config.toml
hidden_size = 96
num_key_value_heads = 3
intermediate_size = 256
vocab_size = 4096
bias = "none"
tie_word_embeddings = false
optimizer = "soap_variant"
lr_mult_o = 1.18
max_seq_len = 1024
Each number is 500 + 25 x the weight over the matrix's rms, rounded and kept within 0 to 999. Layers, rows and columns count from 0. Numbers have three digits each.

# q: layer 6 attention query, 96x96, rms 0.189, rows 0-36, columns 0-95
# k: layer 6 attention key, 96x96, rms 0.206, rows 0-36, columns 0-95
# v: layer 6 attention value, 96x96, rms 0.297, rows 0-31, columns 0-95
# o: layer 6 attention output (transposed), 96x96, rms 0.306, rows 0-31, columns 0-95
q0:461482503532484468470477537453480485504531495468489529507502471535490508478478499461475479517522483484494493451458506465472489509495493512507485498483485501490500517497524495490478493478492512462485480478521530506523505491522478481527467526528551487501507456498481507499507510508515489488
k0:480486472479526484501505496483500532528511488500464524511520500485459517489525505486460505506557539510490491529496486497500495513496511506505459505493475488515466491530511481496474505479483480503504524489489509500520489495516529514466476507463469487531473508482518476498499489495473471511
q1:513510497452479465483508496506476500534513510505490516472483501491517463489521492524489459472458485507498489474473500468538474501490487494497518481505475479473514506510523466480500489511507492521480536483527495490513495520479509526485489492491528503457493478471459512540505464492510473508
k1:515500512497497495512491488530493473493516503499499435490485518479473478487479511494508514455505507505474527482498502492504504487497507508498493503496480533499481507534482490493526493482502498520491487487510516504470481493500496491522516516476509480505503498494468496465492475495454495505
q2:511535473482498482493469466552499494489517456481467509491513503493444534479504523499493474496533485502495493511508496494515511487445509485503488522473502479471510470532487483488477473522508514489538485499476448483508486501506493548488535511496454481502507484529525472484495534500497517499
k2:481491485506510479479522503527542505530506500525469519502532503482501504522492479474513489528488473463514490509500508496546465515523509506513508493497517490515504517487491538498478488502534493492487522476507495512478474504525510511465502479458492511493535477481515513503511512503507491516
q3:492498492545472516508487494455551510511537503514524496494515502518457524500500517456486498510510510479525500516494495528497517477474508528487492509487522516492476497498506482518526498464481486496508487505507505496497525493510495453541509523510509488512510492517486527512506512482493508505
k3:483513504464529503485470506514515508511480477500504545502516492512522502486503479537516476526499490501509490501503465514478515492459465519483480498535492464545489499528488522517478492478506513490480522496498476511471495516501526548524502498531477513516489472486492472517492517474490485459
q4:517497490490508520505502474543518496486499492494511499496533506512522515477470513506520498502501503470508508550483510486468484502490492492519502535495497477520520478486479534479482481478536524455509505489496497520516469489534487484506506503500519446477500478492519513461471522528478512486
k4:502498467455497480492521512497494483520475499504476462522490476486501504519482495464483532475496520496502498520499506490519543509517478483485473489475490514486503494523516509531524496518480520500500509503478515485476488492454492508464490474488470492521493506482499458487513519537485494513
q5:504516461460454449483496556488484496510503545489488510498500505527484469493506521520476494510500483495480488492496519473493505510523481452492521466516492510466515500495533462525499476541479523501477521498458538499506479487509492542490520486533502483451497478526491552545507486502522473487
k5:516508529535485521511526481511497494483475489513495492473505535444528499498476514498527511475478480534479482503481529493490507491480513520509520523496502508509497518488463504491501511504490497512517462480497498504492494517516471506532529510484510506511521527513456528501460486476518515473
q6:508505473469449461498500550483500505499504524492506492496531498553489463468487493511474488507518501508481471475489558472494483489520482490485504492522482503498502525494539513526534496532497510489478538503497543488511509491514479512503492488529518493467496469495504527536496489503517475518
k6:500473550512496531506483491484487501480488521505510481485457528509497508499484510495541511492492509536498510484486489516483520479460512480472512519509516518517481533526506528510529514515500482507525447490515497524488500492508473482537530508522507504504512529536486524485491504489507483479
q7:514496489473467447500506475489483505531505476496495528505492495505441515500492533480475488533507479508471477472516509502550491491494481469481539488495513529475485515517547464540505534511476489555486511494469507478502498469500491507477527499538509507479481488529450532533470465482491482550
k7:491528549514512512485482502482495476521499513507502532489491512525523482495507496494523495500516480531512531486515522502512465492495529513517469520536528474500497491520467496491491462518502489473504481504500485523529500541530523493532494523519523491485497507526497512531507506458522504511
q8:461512461489507532463469492509485472512482512534488459489514505485527509465466508475521495489530507524488516499513479483491537505490490497523475485483475502494503499520505470518507456481499494490499488484493504503499488501502503508468471494501493522503499506501518489508529540518466509497
k8:488526485550517503527456511504492519464425514481522504519517492500478512502502490510516519503510505494526487482512499508494486467505544526488507514543506514478505494509512524490510513504475502511482498507521475528520475468510518492500525513467489494497496506471484472516517506518525498474
q9:503508492454481489495500501463496518488527507493521483516441475532450511457524512547475480496503490484465509481562498503524512501468480478499510501525541494475474500526485509477486516485490498534513488506468472513481486510489508461487506499501484504491539523501499484480494497489523506502
k9:474511508489512517509495522533541513506525469494519519457512489478495508484508491502500452506497522508500500523531511488450463493482498475504512495531546509514477526517497476524480533495507499523488494513517525470481506501506505515517499515512510534471467527557505501518471487465521483445
q10:481464515537510535472497505510492512487493490461512487495501492504519453518466473522557490491507530491520484522488514492471493503534512502501506495501495517504475499471486517471515491500479507467472497469533523509510504514521489499477498497492545476481496525498492528492525478496490472478
k10:504493490486486477517493480470487495490487511498497465494504500501476510481510511522510513476516445494503512467508503534490508476500486487489497517482495496470522515467482481473495495503503478500526490511490512512514530485490465503498486512499477505512509488492476483462481494525513523484
q11:477484502504492457510472538495500486497521528471470495514525518518463501517529495488509440460483441487502500480485546492516470533507507464523530491475507497486516567483524476541492458554461509506518512541492510489516524471448479524503493472529529529459461490503545546515483497500490478483
k11:522453504499510508499480477466498495472450525478478530467485499488518484497498478529514543516483503508523483513513524503512470492499491517482530495521494486482458492490485525471483466508503510503495527476535512511586496518480473527526527493477485511458528480495490534504488488494475507490
q12:513511468473522476510527484442516506465480505469466482496530538484521481510495508480466486509508490489484509493485526477493494547503498506497504477507480524535524537540509508523529466534472499479470529497510536492492491476483526491515495503500433495504489495530467503508507516495508488474
k12:522513480485529518494495497505507504465486546549508492524488533518510493477503485515523482518498545507533478516485502492523527484473496526506489475471487495450489499469530527514552514471520526489500538511495497548509500482500538529546496468508526519463503533522471519537540485548478499482
q13:496496481503525523481492478525480463496481486514499490463512490479530531516476491476510516516515517546493504501482472520505527523477509528493480484518483498467477510492481492527492461477475483511516504489540516525514481503514501525466497535528511492493519512506500505465493505544486504509
k13:482507492517492481483500471498502547470522500455505514532572494496490514527499504514496458495522468492513496486511483470485515516479472530476480537492509471520522501489503514508527489499486469474511485523507478499497532482490504506467488496486507492516497502487481464453517524504501527493
q14:517505502538504516505483506525500513515510507502499514507470475508516498509517494511529513507516520514520517541484487518505499480484494484510507506480494477470493489494498522472509506495538494512514496506513468492503504498515517489482499497503513504481505527475499533516517472507503540543
k14:442503542519478453509496492532505493479494499510502487487515525492517541502488509493451475476495455498458507470513526487487464510491502502480519514521527486524519500492467471460533478473456498527488479471506491504475492512519484493513511510528506479479475503512470507471459516482509484482
q15:519499510506481490504491519475493496507506551469498530517465481571483490513531490477532471497499507499498502533527564494519503465522521478488531483524493538500503501505484527493500510505506478464499478521531523510512523492490500482523493501492521497475495506503519583569533485487539507491
k15:502529512495522569488499498484500540534488520503515476441482459503495477477508517534496530510533489516506536502523492554451477479506500483545489473531526447489478483515497487456466510532524458522504459521505477498510505557485534508538538524528507486501530510521545510501482508481532492463
q16:495502447510519543514523516523464508492524499522454551555500558557479491587549498460536462526515519495509495538503523440526467518535534492527517487502480488516516529456510515452508470536472497450501489491504553509503528509549536503493488492474519483455546486501502528548568506510485511496
k16:545477463485487541491503467513490516462534524534522497492523499545489479484485494508492465547480515526477492494506479495500535517485519516502505476444489497449487491467524534509516537488537481504553504470485448589508483557514465507531460483504554433479536487468496480443462506553475502505
q17:509542490482495495492500504528495511465500501476479490504506478550509490551462482559478469467524486477523488526476525503503478478531497494531524497488493469490483478477491463496479503485493502493482473525509465461469496458544456505440512473441511530462465504465513502514477515441507461530
k17:456534545520489449499461433542540437487448501483505563489551538499498518513494514500470511490554469496503501508490508522540495511509489510454511533500539462431577495515449452491500470507460568474527527481467487480513447511538489487468589513495488502464532492515512554546486513513506505450
q18:500515508508507503462506478541539492443493490520522483459529472467498517473485508508483476476494479510521471525502462468496516491491494527491515479521485519479438465529457519523507508407540504506535520476519516506448508474520512495485503496480487487510510490487508506444516510490523519498
k18:519456515488472523495486506473519526496524508512545494504494477490529542506502466516503490506477525523553498521502538515444548489477516510476538518533509525515542509485461481488524522480476497486493475500517504512455488483519502511506445471477496466464489535518456485510474535433503479462
q19:542484530520496484558467502467527523514516541526510509567466532496454504485555499486463464486487501495493492546571535447505505499504505472482576508575464563497455470598456494503469508478525479439514496509514513489485486506510507484511485505483486509500459526492531532515515504490543533464
k19:430516552497526504514505501527523560471543513513529491443522522515494509506526470567497456491537465466444494455500534491502417468473518516491519476565559474531432539500499478547466548491457493555480481501546481551500509485502476470541542539551504488515523525472431481481529552484531506471
q20:485445485510519473422510484479481520425469513425524476479502475498491500498495561514489518504492496498486480497484458469498495557496475492473543481492453488424501468547502533482450497524457466505518563497514540492510463489476489548501447494476500526504476492504504546478488515549467535521
k20:511521456483522559489492532526467434515465569491448461497509502463466484497469536502498480476484426473549507466514470514509490509493481552481498532443485535474506470480483571501506515545515547490463522456501480495534465465511468474489508489492516540495457459496501481492491577492487522485
q21:494468539441536469499553508529477530489499450479522511478517462452541523478504494522430475527562509482415542487476471476547512522547548511497519436494505533490448446551415482486435490509537461540509456483514550494481464424519450547469478490514502474527482522441523457538528509489494533507
k21:481462532488498507498527484502442556466537459503499520483453451475461512523538453523544470535512505505488555525479493494451486513542537541517551487535531544542470526498514550520452556506520508543477421516492521478488559458529449534474451465477551531440477496568508552478482457538514486579
q22:522485438540512465518486502512515471484552483525471530485486473505506445552544515518523449525513517516509517470481565513495563533494563458589493521524488520558498491509577577420492557534500472479491500562468483529521489484552559412517475480509505469483479509493517478485477534510551513559
k22:536496514472566509522554514476469440480501468492463526562526537508485470470506490521519539531475481561417490477430482534428548480509492484525467440508536481512510560549529536583513502532431456468509602495540460456552554482497504427485516500508551466448551495421556477567478531483508481489
q23:482490431587491532513499481416478555506547477570498451414532500516470476521453436500462526494507533502530514471546437508526452490513559503515511494565475454520559507478461539559508475458560549454527522474490516483492488455554495468497531462528540445436486542481529473537481488495529517469
k23:498469511591490474454529513467493495523513585579516459486508566534426557504505528419436480511427520540511506439507466500475402521513516542547480535481536427448545451531473533455549504502521485510520494495547514516481459506513490510549508419513521411513532467511496528514459483459459497547
q24:562457526473455473562500464457526485425469519504486507502471491524535540516486455529487457453476473511450466543486533559478478510497498515542520468463506518483500460506512541577528515568475527495542545551473486480476544477515482494502479515508523484449480439570373543536510546479516480562
k24:528512554552490497545534468525563474479469500462398518412472512521481515481443563541568497545504482505494506537472451583516572494473461546579487466432462522537478451564482504598487531536530480483522530448499474447498514554517525567509500535548576496472555481547469620558505498521485507467
q25:483563492520517469389524530517547386552455548482495499491523440505529501440483466573483470443468544499516493544495490494501510493568491498433505526490499461565450529487496461456514483447483541495479475487521566495497443504490538496507500505541546524429577536515576468462533443449479432527
k25:510508467520463554486523474534522511494471479531508485558571494520473451509516488489510436508512524532414485534534504510428508519551458483433534491469443517496525526506559561485592503524532503482435456504499520462483502500488481533510462542511480499439545557433522466506495467463577452523
q26:476395467460549474474531498497555477517459521588572476430578455502486494496484535473523504444468482555475486457462485499521502425491477507457525496496462502517491514533526495569482487520539499492508457478574543517558488555445492469489491449512565451529535546489438525368459558502466530493
k26:460412472485555469519531501502483565598498523550538469459501432493526453497549530507447498511565501564477518437432529468504549490497541570470572585477441493516547520471582395530467520486511502465466482512507556488436492473523536529487485407516458521506523485529453499438523554425512389495
q27:468519510506519515539552511457497547472520457544456524495448561494524519457470479524465451507537499509454454520530516499514483545442527502483473456434481484548561535483534546460461491535515398532480569500485518473525526483513444484510545575539507497489507521506464424526485544537460474476
k27:528524488478552533496527491480469531514541509568461491487505487557471492502473531530479437439483444511524434482459538472465473439537508512501467418464518504569499508508492502448518512495503435523523524548415437511491518476457463552447489503490549541588534559500514549540501532491449463496
q28:467483461479465466479430553531495496497461512474508509508535534452470545527517511464536443530512515481467475499496541554515518510513450462526484475462401522525544484499571470446530516537529467533467525538501501502577505466422449599457472431478469480457481492528453460464510494511476496417
k28:464470461484503476419407525550484464485535511480480491444561506526510554503453443516517442485460493485486420489512529525531518482473441530571471511491479564485552492482511495507430497550477473454460499459563494467522452474491484542407472498445482487504498528542471516496524503504427435464
q29:468531491456510506490549471426497520530492453512528483499440522512530534475487546522492477580519522480522506448410515540468501494469469479501490472506485536529549509460507469462559573516497395467463429477512509517553539460541488543447494476438529493421497447569483490490469525503420504468
k29:483522477502491475479495510509460539549534518504540544409495568453476511493434497500480477495490475465443510520475528515494494454530505521528469472566433533501514486577519430559547471473553426425487512511469481541559523515519522560482484507386493571505478449486522505580475528511499503445
q30:441544505499448464460547439489398473458541479575526491518478530465495527503446510463509499491443551478455563520439499497462542491477498503471448516442462534537510477525506488539475504485515492484470533514479485447486508537522518537465483478464440540503438474593478487508453522534456464520
k30:484594509500480486509552463534422553477431460546561542484478521506445492460447524459497481557468463501476503472537447495547516514494556499537503477458447574512506487491499520473525536503488504541459479505517505319502450525476476491440544465457487531540482511554459501487506564511480526477
q31:528487537459533506463443466468487547484494474556545467486522530565496480522512494494489535456497521551517458497525500424488547476498485454538515503478558511489568500523504440547488503533455475488486418512498554470463500509537488464454531534492514499484488476440488415518457504485556463561
k31:475517515508483455459512500491511483580541528509536527484445491530487475539513500470471574521495513494513443510517508443524557521506474469505513503438533473548479566528456526498571516480464499509476514513418527540506468548559467550480539490584542548473473464497467461518546549536511488553
v0:523479519537488487501517523510509489511500487487497495469480528516478515499503467516487528488499488473495483469499459525503490491519488522495516532500497514531504519509503485470493499522484498510499518486512491510456466508486512491539500515477479489478508505506531526502510544507524482481
o0:532500474484519492498434484493498487475482496519506471489500512506508475512526489509511500511512503497521511521499508513492499498503518481484506489481503496448492504448515484508471524505514495467503471538518493483527489510489517497506505502512485500555460469509524490487502482525491524465
v1:474483511519515488462487487533521520509485514494472518530497525480524493522524493568516467522516518499501527493506540509493482512518541508517526519489503513523528490506457509485506504502481484501536503455495475505505481509477486476489500505501471516514499470501511481494510491513512500512
o1:525494465501475500522495451508509474511496501509526492497491485496505509483512487487506490488513472490478478490503513501462522483449520472493501454516530495494504516483549530511492489472486499512515455527507494489516502549531500545501506528528494513487545539497486509500507505461499506513
v2:526496514479477478493519490497514472529470527500476508487486529528498468494455495509511521499542506458507472488546521499513504508526493509512514499546467503495518502459510494534513479531511520512498494477492534471510490525537535502488548472468507489491477487460494461493446454506492522502
o2:499496471512478489490492480457495476516491519529512504495511493467528512500489499479486474478521479538520509498456487471533431500468504515535528544505502492483503531516497532495498489454470500499473518485521499482541527468479515493490476512481461474539522486514462499509527455445501489480
v3:498476485496504514486478516535492533519496529492506499534505508500515555490502504503539469515488513485494511541496483518493514509505520535525499472499505529487521483502492478525473472491522510502475509523478534546508518509503537526503538456554467518459502484484471508451510511505490489485
o3:478473487489517473493495547490507499529497484509511487511481455457486503496498472493482489532510488522448517498486511535462512478493506471519518467488476474521506500504505480503499539473472526487515533467535506470525512453513445510502485522476527496524499501472466533480498530497460509498
v4:489502516467504493465509448483536471501456503469506500492521515481477466522491443495494452523509516465535504435487526474491523498505468485519542492497485561480437517479494483496502504468480488494497501463487518510504515516495515455454494438511500510526507528489502462521506512478492482501
o4:513493518512475522475511506496508477541493507513503506494506497518514481473512502479541521498504509482460470491536523504510438482485507482502505497492510502470519487483492487536533481507485473523480464537515555500507494465485495495461450551488517477481509506458468473511523466490459498530
v5:473520451506497494500533482509509489543537527485488495481523502524499493529489480508479477450525523497463487479529498522490474519479520502515477485536493476497502494465452500508454514515497503488486498538498470492523498503484540513501504468512484542520516504471504483487507488549524483479
o5:482523492497506467508457513495489535494495477498487513499466512496502513487524474475458535493479484508487495478515496491456494484496532510554517548486537530488521472504493524506500500532433494499501535481515514513539469534547451486494520526490457481475482454499498449500508478484482491534
v6:537474502482496523489491493491541506510548506489472531509455477437514495480551482509492484483451511513460497498514512469530544477482476490469513475504445489515490509483508541477525461474496496516504520450501518480505495486479478519490523473515492539476503498483576485508530517469496480539
o6:521482489520511516459487473512505463520505486471482503512483495526533536492442489553523546505505493469527463553496542469493522497501468517518475505479539491509509538506496442499526532480485537494486495519487501531473503499471499483479521524524482511520519503455524460461515500512475515462
v7:572483496488520507496535469489486506449510461523499537475495491498536526507532504479525547458531462530467474483485445477520522499460501505498512510478542487506484479482494451490514495521519508501470516485524455516495491522470512498551488474470496493529485501492509476475470505532499533513
o7:522470504484485500514458540492475460496508525511478531486510503490510502515480497482458542508449532540516506457511519507483487466489495542469479502498490512462522508499502513523465503487512509410504510507494464520450511513488527467550511501467518487553493509518526519485537489516500525510
v8:538520546463502477479493504494490518505497465514540520451513490489455498532470522524520515521502520474473458489458503474480497517484496526475480552475450522487481503528488493526512495532516500541522503530480473517508560498487501514511498488483505533483491491509480476452474480459479525473
o8:476495532493500490480495455520481483473444525499475537492468528504508517452517513503513488497490484528506534481536473489519459499481457494487465447538486479534505475500497504526490552478491525523490509449492532487489516480488508486483471492509518478531483483561495528516506484537494495527
v9:490513485465495536503500497495506452486560485516492556493480499542503514488500549477536545507465521515517494473519504506474499484496499500483498557563522514546516535484507478506519489511489442521494490525519455493535517514509506471505541495468536488519520485547526520509468462466536463533
o9:511550522477508536547493500516537467503474510530523513505511543519526490491552469482492495433458496531481474510492461448552498538469473515479495508511460516491507514530497493474477523534488503465495508496478535532502494532453488486467522502480500512518499490482462488504481497480521549485
v10:455496514544483510486513509497495510495507500488490482506441469519474493478495475514462485498468473459510494503531474504475494498466475503458469426501517463495477484527467505491482496561485509451503516527502501493486514494491481503460512494497501513515473518539497500512511527473480496483
o10:467519526456515449556503513506516517474478485535493449477480485504500535497482488511511512496475519505510505515480504474508457460531485447552518499490507490516486476504505490516494461489490492494480487491473457464514496452501499513504508528524499483489503502490489478512472522520531503496
v11:523502516480494500489536522517499525546434470527518471489481506499534542458528509498515509511472506494519501506520471509543490502503505507514495491527537506509484492539494542534507473473504525514551504502517481494509474481511484520481511509504488482509524479507523505491506472477490463476
o11:498517502497478499482479495497524460498524484450528494487487471529484529519511494508485476543494459506467438539490513503539494513535455477505494491461489508477493513506489477508518483487509503510486465462474491556483510470502513532520456507514497482503446518536479512487498480477522494548
v12:537497473490538502496476437510516495574515488504482502478506502496504507524489543538493495471527494486507498466518491486492491513517485518542489509534520529505484504492509531433510525457468517479492534498495538480513504487534511481535483501505514543496545533507466467489504491481506529514
o12:512480448459472535502487517493505515485465526515528533504467513464470490475470479520473514465516479495506493506535479467519492501511507515482479527467477515531506488480483482492506526510472505545495478544520521464502483475544537495500503498476503510486516497490477462519525436500482470499
v13:427503528494522537470519524471533496480501492522515509503518509526467504487543484513489460474476521511499482556519515490497494506482441463509525511549518491495472455519492512484489494509494515503510465546467451474514507474473458476478521535470513491492504455504508507503502527488491492501
o13:490558536537481527521480470541511491521490451519492496514496502509538491501515480487496530501524510502503481545491508488487503477497494484503509490504481482489495509524491456517503503498539448492520510484440505460497483490525471541500506535477487513477491535493501490532546485487543482529
v14:486530470521499514489512516444519470518494530489467492517489528494492505552470511512526531513506542501489513509514506477493510497484505501499515482497521492495517478491488506449523495484498507485480504451527523477503508533525484506478513518486523495527500492532579496515530505512517475503
o14:512473519522479497505498488469560504481523507544497491498510503520496492501530507491527504464486502542527496526491511489497505475516486500479526499534531512451506529512490482479519493534483525519485476514475509486475506490512488499521481519499472503528550492442505497498490492477515482491
v15:511506509481522491492533512478491507524505503478482516511491507503523494493481482459513505506531503474538500507512454481527526509510482503478554513460502512492512509497489533540520532495455483502512509477499516475520479502520479500478495505534540509492493522488497490509542496458504489523
o15:528539484518493528492520467489507507492511534477505475491535525500503464505522494528516481501514473494477494461486514483555459499508515486499464480525497490504489507523506467487538456487507520511521532534493486484500541497510553472518503525507486474527517515501525507489496516517479513476
v16:522482446490520484509496543539469519463508524515473546500455507490486486490502499485467487492528485470491450498496486477530493483499473519489525508483502510508455534538504539511475509438474504479493458495467499489518517496502499484497527452489474503495506504489494506482530456494492514490
o16:535471504521459516511480509533482523490475511498507512480509494467517456510502513543478516510520506501510493489512515482547516532540466506566479503508532469516540548464494496483508511485514520486495504490490502527487501512528484473510522520517522470484520473510482516473477491488505503546
v17:473477543515521519482537462486485496508457481505514508464524520494517557495478497464522461487493490504528455497499455503489478488516527497491485502475481488477487544498506523487502497478495501511515497503492494478507526497567472487531498532470485490550524448501489476517481489440521521522
o17:528502517457490516494499471495481508507492509498520514477441507517464469532482471516495521531494492513491511476541494470532490515516498498463555520510467520482465486528529491502500484470528501544495481483466481507449459504495481540474504507481483502536472497518446509488503462509482496489
v18:520483513499475502512482483516505503496482518474519464496481497510499515456480515505465512552504508495479516522496494502511508497476504518509498508479518493512528467492493498516514485501542477469540508463495524500517505481514523485517516442451500512482498531521468483492496548491535488475
o18:455479456517464504493498526507512514503483499513510505516515477525476516511478487493513469504478483478521524506498494529505504485499491524512507484516486502494510506488520501500477499505494527504503512505511500530516510449496492517511491463560494513460493496498468484489489506533509563530
v19:496482527499497513500503502430508515504506455526523485455531503510518488463519528486482491504537484473502479473530479510502532487505474495519487505491534483494497505499536498497498503524535520478505502462490511516486496500492563499456542475519515447490487497471497542484503513471488517478
o19:487482492510483472503488509551506523545497526486501449495505485499516505534499497498522560514506516481516485486479531486511484539481473497465538503491505531517533479516485482522497494504503510497527493512522516551520501464490489474538476482470507519468458490516510526504477460521547492532
v20:518508533470518471508467511490476506494479489535474493497509511495484490468477545506509482514511473462509531521490498506513502497475540560470495527483502493526518504520486484523485508471481526507513497485495525514513503460550519497531445499547486484486494478512505499568516510464452543506
o20:548488494478483451491528498502483542494496498462556530436519477503465535507531525532542507511485518496511503498502488494535506535509549541500508471497459484511518484495514495531488536483523504508479500511502485487481531503491498535482512481482499481492522522515482507488461492497496492509
v21:515501484531520458544503513439483529516487533448495459533506500504485492526504471565512526482524529523462519488503489541485485502456491490487507475496495537463537530517496485536513532530486487528463490503472485501531467498522512480505468509485452503516498517572515473487496469511494510495
o21:481502491491495483454490505488506481500501534477505536457476505506475507493524493476488511520499483472527547486508443494516527544499524515507470480504538482507540486522506550462532449538484498456521511494495515434483501514520466497523473512517472499497467452462544500547491525489488507510
v22:501509506477496490473476507490502462450486506490486485479497471466484447490506482505518452490482468491474505502476474496511491489481512480485561508517530501465507470441527482525482500486542503493496516480494511490474526513503498519496487490509517537528526520512462451471501473530509507494
o22:540478501503497538500510484470486529505496517480498510483517527480500536513477475447520507500512499525513508533487524479490526513498582528501476492509508495501503493511509500486537481490480504501513534515497509521514471496482501520492468483494543469435495479498511501519498524520508518546
v23:517499540479493504511530474503508527520472521496501506488486499487470506513442498508514489528497488503521490436484499509481515501481522481513528537496509520530521478482472520517492500487537515467513494567518543520510495520477503475498487515504504488493453504477489483483505466487494524469
o23:492508507519479450502532496489477494547472535530504478494525507493497480505515475467534482489494480500490470500528510499511470507528513488497497488482528467494523535479504518529516499490470468513506525473494508500481518514504510512503522451505496493519476471532485486511523508541481510513
v24:489496483523518533496472493507497531536523467501495499471515490486499506492484486536494515517437497504488561540491480499468480493474514498480500495528481522475513496515477493486489470480482486541501493499487469489504486453487484518516527500479475480527514478500532525513516517532546480515
o24:478511492473505499496465524475476508487499495494512483517436487529506520518526534500511488527462510518498513522529537523486535495484499496506484488501488475528463496501519490489517512515530494501516485521472510543492490512509495504508518494525458547525511483447482487502514510460492510518
v25:528514498485566509504479520526506469491509506478540527496480483496513494475502543494487499475488509472523503507542518530503494487469468483500532534511504509489480527464499515489507501483506486495503479448484515539508515500462468522485504495494470499487512489461502488489497513495504488504
o25:495493523519460508484495503493494485533435461478493502487510506539520467480483491525505512505511461541465482491488522462501544479495496503537492497485507522517481516497518468529511541494481519462528508518504479489524538484486484496486504491521555533481495499490477528523528488477514475492
v26:487505536470483483529511498509513499481525503495498436479495483478507464522504522506490472474500531526533469490512443503519471486549464495532474453503552493509492496490525490523501517507480512516468511471537466501521501540473493459491481511510490506488490520464510505494528498526514492552
o26:497493507516520493505496529521490484478499519489482530538492486487501460481533440449478513500515467495493484493474521488466493496487505486537505535470492493513506485525515497487524460526543521482468454490513498496497515504500559521508489487510508505495476499467551483501475468517493482477
v27:482465455528490510502467507497525457534481488484502525477485500511454483500516516489474506491480513491470528522474502497520492448490485500517533471513504490530517497510476496473498497532501524488467489469510472523521512497501501524530513445518518515481459521456489502483503526550499502514
o27:511490481518521514517491480509510472454515501510514475500519489494509496472501535510481491520499508499542492510526503502502507484474497523544493479496519494478529475481543460514511510482464507458515525488550492493504468485510475501516515451469503529463542489453488490518504490511518508466
v28:516538545525503491504496490501504509477490463510516494525513507535468512496530471506513540494544498482520485451494485532510474506509523482487479528477517481508453474511498545514490512500517504547488517503474504510506472478507485461480509516473493521513488497510517532515521492471471536503
o28:487518511520482490498516488512494505504503533515485534472475495494518484497482515519525480509485512511501468504497474500513494489552478462497519451524492525511499493515500554484510479492501480458483477545502481496489501542479526551501508539473527473506470495557517504487501469501545502533
v29:498547463532463522496529514495499484514511453476496488484504497517530527507488504493517506503514498498564473490525492518478531489499481532520516506498503472499441551485513445503489479481495510462501520495524528497503494516470536505534504493461497456511468477500494520525468508494518492499
o29:486507497481518498514499503496502511510469515509549454514498477519508461520526512456480521500494505485475509490520463485504477496499489498487506518471529533456492510505483512521527524515525514465472518500504458476512484453503533451460530474529511499525513493496500526495506499483509514521
v30:479487476496475523516467478486471494509490431520506487507502509565514503493529524500515470480523482529511462485458499506510521486487482517455533519515529498509507492490488517512518487488488499490495501467508492515500519519482505502491532448488511481501477500478556518517433483495518499488
o30:486502520517524503498523499519479466502474490533500479523501503485484524492507506436483545517461482494485510469531515462540475487502488483495485497501511509483524530483515452459456499498494489461548491499519500532539498484494521470510509466472490490523519496474504498457502518451523497486
v31:521541503537505490562471495534463507538514496483488470472443505476466509430535482528493496491544503483485478523490470483483527506559448517521493491496495467476502527510479508465485503531495490459483461495473461470490475466506478466529493500529492497500501503554510497509520510512493529495
o31:527485481478496477497437516459492505431468494485468506517497491513499498510516479545458528482501510463551538497513481501477471501501501492540505453495521444501526523521483511463484484523529469543490510526534489516514483489481516530524525515516503503515464517520527519510512498469523502461
q32:561528509477454494472464518501507549510505497470498509533532494502474527507511516552527527509512492444472448483457505498463543512482426516532468523503515497459578467547547497500471495548423440506487495496548512501512497453473514559514543518524528501516531443529465504571477444523519538507
k32:463492469513496450492525513480488468477498501458498495515525513526486513504522487501457470469474495512508509496490470482502516517484470488520495472499503501504508488504466510499503494490519489519524495477515516536489512524518483496482473498541518519485514474484520470519486487535514496520
q33:543544534537497507530531529534514557530510522538474538519514514498497492508492504524564511520532492514494565508520514545512515509539500502533501490527509511498524507544541504512517515499504515518522547528541483540554517501498538499561544504511511505491560531496519540518505530515565536484
k33:521489465498453494469525487489473499481523488476522487452499492493500485534495534520499505474502478482523506487452488480473480472488454496501477505503503510476527474506484483486473484494474457477510487500504477467503503451500500524489539492478484505505463458495503517525477486515489509472
q34:514507533537539501527535489520460477516527544567543518482501567523512512514516470504508486505506529528548565510580505529580470492547555501496524496556527483539454528476477513503521514453582537506531503494529506542507554567541503450518489529497490495542512515509537515461521545486523485526
k34:498517499491493542469501482503510541522505489519515481482451457491495486497482567514523542507522501515498484489492511510476506479522514523454502500506511500452492498511510481466496526492480515508499501511498480485509506487517502500494532477477470446532465533493527567484508529495494507482
q35:515520511509486522520506488489494521496490461462519501509473526475511484481509510499512508500523497478486487499464499462494467462464480495498471534515511495525537486482498489509492506516472468483522483479491499479521534484503531501497515517497522506524477497509502539512471475505483529498
k35:525512530461488536510512486489502489516509542500519527488515492493503507485485483465505479531492506547484514506539493524511465522526552510464534525526497496506439565484477538498491506484517497510465476507495510516494463534501532501506524484486488487535471529497509467467549523504464491528
q36:502531553534532525539506521484535493502530517553490530523510506548541511506486522497496510489543526539571580508550505540566515488517541484482499502490470486518558540474504516502523528501534545516533522510494516538553515540518509463513486540517513483486497548541489494513554555523493498474
k36:542498501528525538520492486560526535493502496560513542510482523477537478544493523555580527513525494459487513504503563489483497461527520482530486551507526543514532506484532473554444509497505533460477519505481506419516525446472511488522553528466431529533452518546516542517477559470501525478